python train.py --n_layer=20 --d_model=192 --n_head=6 --n_kv_head=6 --head_dim=32 --d_mlp=512 --vocab_size=2878 --activation="swiglu" --norm="rmsnorm" --norm_place="pre" --norm_eps=1e-06 --positions="rope" --rope_base=10000.0 --rope_fraction=1.0 --qk_norm=false --attn_scale=0.177 --bias="none" --tie_embeddings=false --parallel_block=false --init="uniform" --init_std_qkv=0.0176 --init_std_o=0.00278 --init_std_up=0.0176 --init_std_down=0.00278 --optimizer="soap_variant" --lr=0.00425 --lr_mult_qkv=0.5 --beta1=0.95 --beta2=0.95 --lr_head=0.00786 --grad_clip=1.0 --warmup_steps=200 --schedule="wsd" --decay_fraction=0.676 --decay_shape="linear" --final_lr_fraction=0.0 --batch_tokens=32768 --seq_len=768 --doc_mask=true --train_tokens=212600000 --steps=6489 --dataset="wikipedia_en"
Each number is 500 + 25 x the weight over its row's rms, rounded and kept within 0 to 999. Layers, rows and columns count from 0. Numbers have three digits each. The size before them is the row's rms in percent of the matrix's.

# up: layer 6 MLP up, 512x192, rms 0.155, rows 321-342, columns 96-191
# down: layer 6 MLP down (transposed), 512x192, rms 0.146, rows 321-341, columns 96-191
# gate: layer 6 MLP gate, 512x192, rms 0.16, rows 322-342, columns 96-191
up321 100:477483529476516499494543482483492484474492473491549492529493502518511477508465542521517484517474454513540487482529509493573448511534517518507466502474535482491541457501443511511487484473531495489580509543478478496493494514492519508513503477551493497520506526479485508507467504494494496493
down321 107:492551462477473470531526509474535464451466495522531521528531531529463522504507491497451502538445511501459522491466491494520495520498502494493501546485482530467500527451517504473494480561512515514485514508558540531523489467487481493496500507499516516470489494529480458543521561507544485495
gate322 097:500512436496520497509463472522442497490508520481479517519525515519540528509474492496521510464474485493492478510486488457478480493519504493459468497477443488493511494462520496517490497514458517509529512545490508483504518523492475527548427497517515543468445472503534530541500492456485472517
up322 098:518544473486519500463494489527481468483513496491493486526496514519533509528465400429508481477476526512478512477514480518506481493534459496471494474555473472504497485499520503516477472473482513479525489510529511511511507493484453514540484496480485483533527523483467495532508474481445459526
down322 093:470547483484551530484535535503524505507526475509490489517535475512553482510486505480478492522483548514518522471505500530546510523509475508509496510449540500490482493536491479488501498496495534487509491506490504460511448453521500520507495495479503496512548514526502487489481437458500454501
gate323 095:488537493525498500530506501477497524473492520452491427481509460507533519512500503490500511537467458482501511497496498467455498460503505465478482520517522506493501496475502515484527515476489524460500511484500504523497505494492508489520479521481514510431504512486499543516518471529497491468
up323 101:461506504464512522447496476525514484540483512553518573469474535527489494516540468497487498530485501503461471502486469532492515485498478543519468479522455430496525495511507530511543516554498485513500498483521496439482516510497498511478475475512487502477508503519508498527531542520520460502
down323 094:463469497519494504475465491476523489510508488558491508501522505452496501517522537481525447494489492512513465530444507506521515511537495511510498480512516504510497497501496485508492500512493512540521494534519531461441492540518495452429482505515553498537476468463507473509491508481537527481
gate324 104:472532508515451534471536502485517510531522522515524513483555552505513486503500517510558527569504528523541483481478496493485512514510511480522467484499473466493449483510509475471495528476516475511503487484504526511461446486472471543491530500538465474514501496537500511503512462530477510477
up324 110:485535510503431468503459526502526511513510506526496456479542509501516447517508512518490508476489504492511468457480486505537502527491518478514478493540516506502510515506510452499560473521507466462539453508499502492502481482485465529528525525497504526470485543525496532472488464541514541485
down324 109:534497466456538520485549520509470482499507499535482493524517510500488532510527520443469502524535478530471518506522488511492495487490473503501504488483488493510451480522488518479482539488471515541461524472465509492519556521555478464489458454460498508470518492488537464524489523460479463498
gate325 091:505462482487493492529487510490498534501492473495500515495504522526532517488523516509527568483486521516482459519490430482489507464555488463508517521544513513502516467472506513484501505540472462524514491467495476472494522505540492454514526569505493483425473474499477549490486490511492477477
up325 105:472490493504465475510487534537472528477495496424457479514487442516529531456494497485551482482467517549478491522504513488525499546529504500476528516508473537513543484494527520509521501448495524486451494492513498525484500505534460481484493474454460476503510511518502494508517479500551486479
down325 101:526506487487509542506463485487458542484493488512474499461452540438487516460512448430464509466489467525513484515497504489480482497509517469528533518514491471479458498512543510482488495504483488548470500486538519501520504543542502530492502535527534485475484501458464479475522502480474505488
gate326 088:503485484458527473498492497512490507515510500504500462480569477515497499501522470467490514514545467533520490512495440493555522472484515490552492522516472550500527485519518492480483506493496540516501509530525511487539453526498520521510531540514496530537522511501503468493492529448503520489
up326 088:528487495523477532549503458482503517485501470517464489493487549498483500482497499514497473499539497499476482565481488477517469498524533500530476484486519480505492493523506485502491522462495478479523515478478507488491529513486506463458500545491529510545515453510517496543502501485535498503
down326 095:461513455519554477493505492498478498464548529482483494526556479517473528494453499504485484521558502499518537506532537488525489519498515498517534502481512503524479514523493495514448478555497494528467515527481470522494482499485504508519535504487529465530499514498500549479529528516503516488
gate327 110:537490521487507514490495499538505513478502479551446451523512502481540517472496503509497500538484498494513522503512519484476497535517476501507526491522436512521488476511459477526493482465504514497494500515530524478456501539515540512512465461503496514506481528489511484534481539539467468506
up327 103:492474509484529533504492458536475542495537484503506483471470555517510524485521505475506468494483514487528479488475501527459438506521488473501509521519459442526494493493522501497540456457494496483488515504513535489472506526495512520494479441462476515528461498522497469537525519523489510474
down327 098:526513527526484492516501441480512473508468487512469459549540542498505491513513490527439476488492526487551486490485511478507467518470475478510484458498523510471431487470491479511503514446476470504453460542503508474535537487522511523491518501502529473487520469497481499550483515478496513478
gate328 092:501535515491501512523474489518525494514490531502503452498521542500516500496457528503496453447534502457497520495541512513509517497544466480551471511459447464448503514529540482515495504507505488477509468505546504494527490534503504463495533541488504501490500518514507500459520467492483507494
up328 085:495493517490494499504499476463553503531552494514498528475492488512476498530523503463500533513446519514517488500468488506510518517484490538505526476502539499486503495497531477495533469483512488525512526492475487539510528542550464477527497480522486509496528498514495496487474537502486505468
down328 093:555486514484446529482487448497531459530515518515466539495493492491489531527530474509504508517433483530563473493519481538490502462490524520528494494510497516534516453494464512522496470497472487509481504482474478488451511513482508481496478469489506471502467518506494539561499517496437535524
gate329 089:470512480496457509477485532492484530478524541531494485504483498505516498529512513452535511458479524511465552492501509473510480491487486510533507476467534540483468498515515489468480484471512517474516522499483526537452476470491493541524531496472459489500497492457501479488490483483551504477
up329 089:524507492494434491509497510515487465500503490531495534501542526507537527516486508502517476518448509499482489542553531527506487522500517515512494484482486492495484462537479476496442502534502463479498542533481484533508502506491500485504490475497501467482482492457478526489436457437503511500
down329 095:521491467510498464499476459474451511500475469476477474493506499469465431479503519544479472529557452496482512509532529490495526522546463463500517513513448521531509510512510527516532492479485514485475498567471540506519503536513523496486457474514534494485529533515514528556506531496528505511
gate330 092:489514507470497501492470527502505467513533477491519468563526531496509510496528467510492487510535499512517500490495543495504512528494540498511462492528488488509517485493478498497530525532542503512479471511509542535520460504476484502487473523539502493514486474517542539512479423472492520521
up330 096:460528440499494502494518576468500501525504509480496526565520516516503506507490537560496500530471540478464503453527520507526497473499459523524515492501494505504509461496504487487502503511504481488534460477479488531509495500478522513489503476470466493496521533478484531482518456490511494480
down330 096:540504477495516534496502520514520498486515508542502506468525516453477516478494487507463490507505482459488478494489435511509497549512527531475484501483498475490551488536529501470511515462512518520543500506490504462548509482518481483483533513505484514496515504522482498497514541527513506486
gate331 110:479498483475522504461499539527482546504485485522547481474489473485477516493471443519564509489462506480507498497478519489552450545500491538483526521477527481531493521525461501534493463465510526519483479502481497484538499513513492475507518528488488540521521489450451478473493475467513496529
up331 101:471521505546504528506513487496526498496471521491491512502515551520519487456527527515474463509496485498499503446501475473482537492494495507513490472457474494504482486481481534469535511548485482516532496486454485486493485485482494496517507487496514423482511506495506491518510527554486530438
down331 096:497487492473498465530510454535525516511483498492498499495493488493484487488510488496527505504472494486449497454496496480481500539520490507525489490484468490498495499516441519507476523542498542473514506519494510487518530514486469511517452509489477505515501511518522495506456492464526484509
gate332 087:463486494486513482501550506516513503527511482477458482517479505486499478507511515480541510484486511496484500506509483504518500532512441530489517526497506514503467513506480468498520478498453467457477484523515509494506514492480521533467500506473507535543460472514513515524488523484497536485
up332 082:506517517531522466515528527547506529506511483483511479498437508592495471478484501502468535490528513531486482495494504439534454469513501501515436492490496484491472483478540521491569563510525482520505531500494508505500492519534487514501493464508467508491508515509510501489483462509526498518
down332 093:503498483486503520484446501497493513484511539492544483504543486478502491551486481483526520498510474548503487494491511480522485499498474560501543471513523550455477474502512504497519508527517536505487504437504560493496507524516518498527495486530466543483527477483548491503492477539501488507
gate333 105:496503549462441495490545513483518508551490523505485490503485501486479489501490495470505493535508475500525568454481493469505514523504469520475518583512461497475488497501475505449465498524530445475470486482512478486511505502520504484500500518535509491486550530494502505502499505497481476494
up333 107:484489525510549511533493553533509494492496522481484546484522484536496508520489491490482493486485502509495468492530524560498472509503490450495547431471530493496518495518509541517512561515512498503459531486493509498514504505468512518547502502503492492536485472486499435488487526542520521495
down333 098:500492508479496493556562497574509516548512441512480537455473495491471444510520501526473512501499541523504503510505499480484468526482460490417483476530539455493491484519498513477482478475464501474514500483518510497505486538532512513522543455498498494527525464498474508520470502498509478521
gate334 107:506525542475505491504467482459497474469520528503461501533482522504478502475504488511488503519525532514554544535496535499468453535504508498469482499517493496504487514484500491485495470527529526525499531458490519491487523511490528516524496455480522529490497492486521551483512448477511514531
up334 099:454512537523543450508514552526575512529500500484479518497507522459529508474514447497515536521469506519510483507517474460517449509534503492472504503462519475518511531482519528548473454521486474496473502525489546521497474494485509526506498466505500548519486483525488514444461512459504492485
down334 101:473479511503469475490482495479468462499493523455543530535514466482504524459461486458518516507512473468466489493480543490502494501501477529515451490486496508472525503517502485524505521466514471544498480539461462500551498515531508549477495494483500502547483523542499506466491538506497491497
gate335 099:490483485530464484495515510467504517519540492511516471484466499476495529503525498495490510500488531552530568510509488520502505487512500515529495529507468558540449472504534475486493530542497453495471534558474507424498470517483492489511480549516510529504469445517468534516499487522528496504
up335 100:480499492508529516525507491509496494514541494488523534468559479498528522505476485516493506487484458500486414485520509498533531528532491465512512468517510500515534469483509491453538521527519506495480487511523529503533489490464486516544502483490513479503525457525463457519464529568502485466
down335 105:502486479521476520497491497563539524477478465489509507502506512516503529468467528543500460474510515518526490493482480473476525485494502558511499482544506494503441506487511478515497511490493526463526503487500481486541500515487485547535520521532475490513491515443500539456541477466464531491
gate336 096:559510505486503520470424481489468501459478530530511519533468500506529484479507546495566503491540497473516526484506485508436522499515493503497505528519500493484534432520509499500529526485474479512491500465557486485529510492491484470484527459483547492482516489498512506535470538474507536490
up336 092:498530523503495498508563533489486469551540473502506540506513494525557523521477494548458475516496497471528512489476492501534468458518477505534539532516520508526488483505544518524543531470531480510496482528517503490539485506511497506536512536504525542505513472476511481471469510511450528465
down336 097:465480507486496481502492537498503492477486483480457513472529500479482474501446457475473497507478483509533498531510530483479503501536510442474520526506555484490483461510482503517469444526508477482499467528461472514495498495544544480555482537503470482508488526506495514497484483500509496497
gate337 107:501530505521545497553479510509536483472506480524472503528486529507503500523473495497503501487510522497531512500537519518481488499491527486466480479460490508501514466525516552540474546503559520473502471501495517528468514516490505495517483518518507495499465491451513498490558483491542507478
up337 102:524484470490517522477462511495494534517503509564492507501473512535517513465490529518494455498470550524468485447492473519517501498522509477534500543480503527473486517513496489489490521535503498565496486514492481555543518499474494482507508496519489487469515504522514486552524476491534455446
down337 101:500531515518528490523442522514526474495488542448468475488505528521475471520512488479465467508510476488486545487524510445494512508503497494485547483521535457478492478482499505538504468481513472449494494488551481502481507506491472467513493502495537496515487496533484491512534451480485477480
gate338 100:526474554502466477491514530474507497465532453499520534532501453487489518557484488489546494470545516479546483533495512511509513492487517492529494520512517502441472511511495495501463484514486490546527483458491498492530519534479487434525457522478521487492461490535508525486469519470484540503
up338 105:510461487512492501467482492480543515507467476529509469502492503511494522487466555495481538480512474470464491540460554488527505482496529486481478503486485480509505469461482500490493496451530528496488490488503466493504482475482500474471510479530501523535457528495497489506542495487510487475
down338 101:506467538530487461447496456526512518481525480483485521489530484503465542493500465516497504488521531517493429514480483470496505481502509509472506507476507551468504536506491468497470525465524459493465495464457465501505463503522491503457469485499507522516514508443540514531514553521469546560
gate339 101:534500516516523523506453481524483547500481488488476493532495515553522473466491500501505493501440483450522546506515518475477549499529500522489491522463474554502539523484463482512510503492474517566521512502481509508528492545514503545498526499495487503476471486490507490518490448496550489504
up339 100:501475523525502487505525540499528510493485495468522480506466490461512490537512508502483548490499512490538539453521466521469495492521503470520512487540504490525491502474447472476485510502504517474502518497482482493522462493453457473503468495512507515526534484521513505460517601486473477506
down339 101:496472466514550541519495516464447450473509452533520523507494489479500525528509483499499503539516509487493510535545486520482477476502491494495501494524510498535505462456493493455473589489501499457515471523490511527496513505481516494492498510470524536536510527557487491492489511476527503470
gate340 098:486466468472548482535449520515518506520452515519510489481485490558519494509499507515484489489492497513435486480455491480506485478502529494522481438547513512498495521530464550534495487517515515502484530480545532528509479572499483491478463489531489511464546521508515517502521463506532515521
up340 100:509481520500491491517505522479499456502488513504519529517488522512540503483512489497478549517543523477447488525477498507469495462531513496469483473518498515531467540480498498532519521485528514522538482560496453500544454542460515493515529492470492497539488487489498530526512530523498461524
down340 099:545474494501473505549533499489518474533503481533510519500495508529514517479471490488489537524510500536487474512517514504510471464488499447507493513485493484535523545474480495505530546495543502516507477536514542482501488436482443529499442519519506496513510545545518522549493492552497505476
gate341 109:486513466461451471497529500520487476499494486556502509482490466456479489509508509510482511521488451483489517503548504522513482535467468481494528482483563463484518452480530503491503499460506498494553501482505475507497515469481539519538476500507541489477438477492493493482464483511508511493
up341 101:482492508497497521486508504514539512476561501497492476500490517506448523485506480531500476494482524496497510499555466498559514517476475520462528483518506483495508493469500520497489452495544528487512431530477491488505487499490492478515511495478568518538503477465510504501555559516494477482
down341 098:515491515511529483518499526514472536558475438497490464468529501517485490511495507476531549478479481484544496476456509465463516441513544516505490563493471502523468475514529547497500463499483472513515485453502523475492448556551515483543521498523489542529552512462490521467481508502514435491
gate342 110:504499501556522522562485494512501524479487459451487499465488503494498510460479455511528491516465505563488484484485430470506482493484494518553511509469499525504503598457478488509450510465505490486476475481461501522475508516448529503535481514477506477497546519532502485512478491520512513523
up342 114:502567451513533497504483551495500513468490514470513473559504492517459520485509547497468457491516474450539490478461491500524495479522484496481500516520490508502549456515508533464547487510472530496525492471517503519567483548550489452515475481540532520474490478477490529518525475525484500502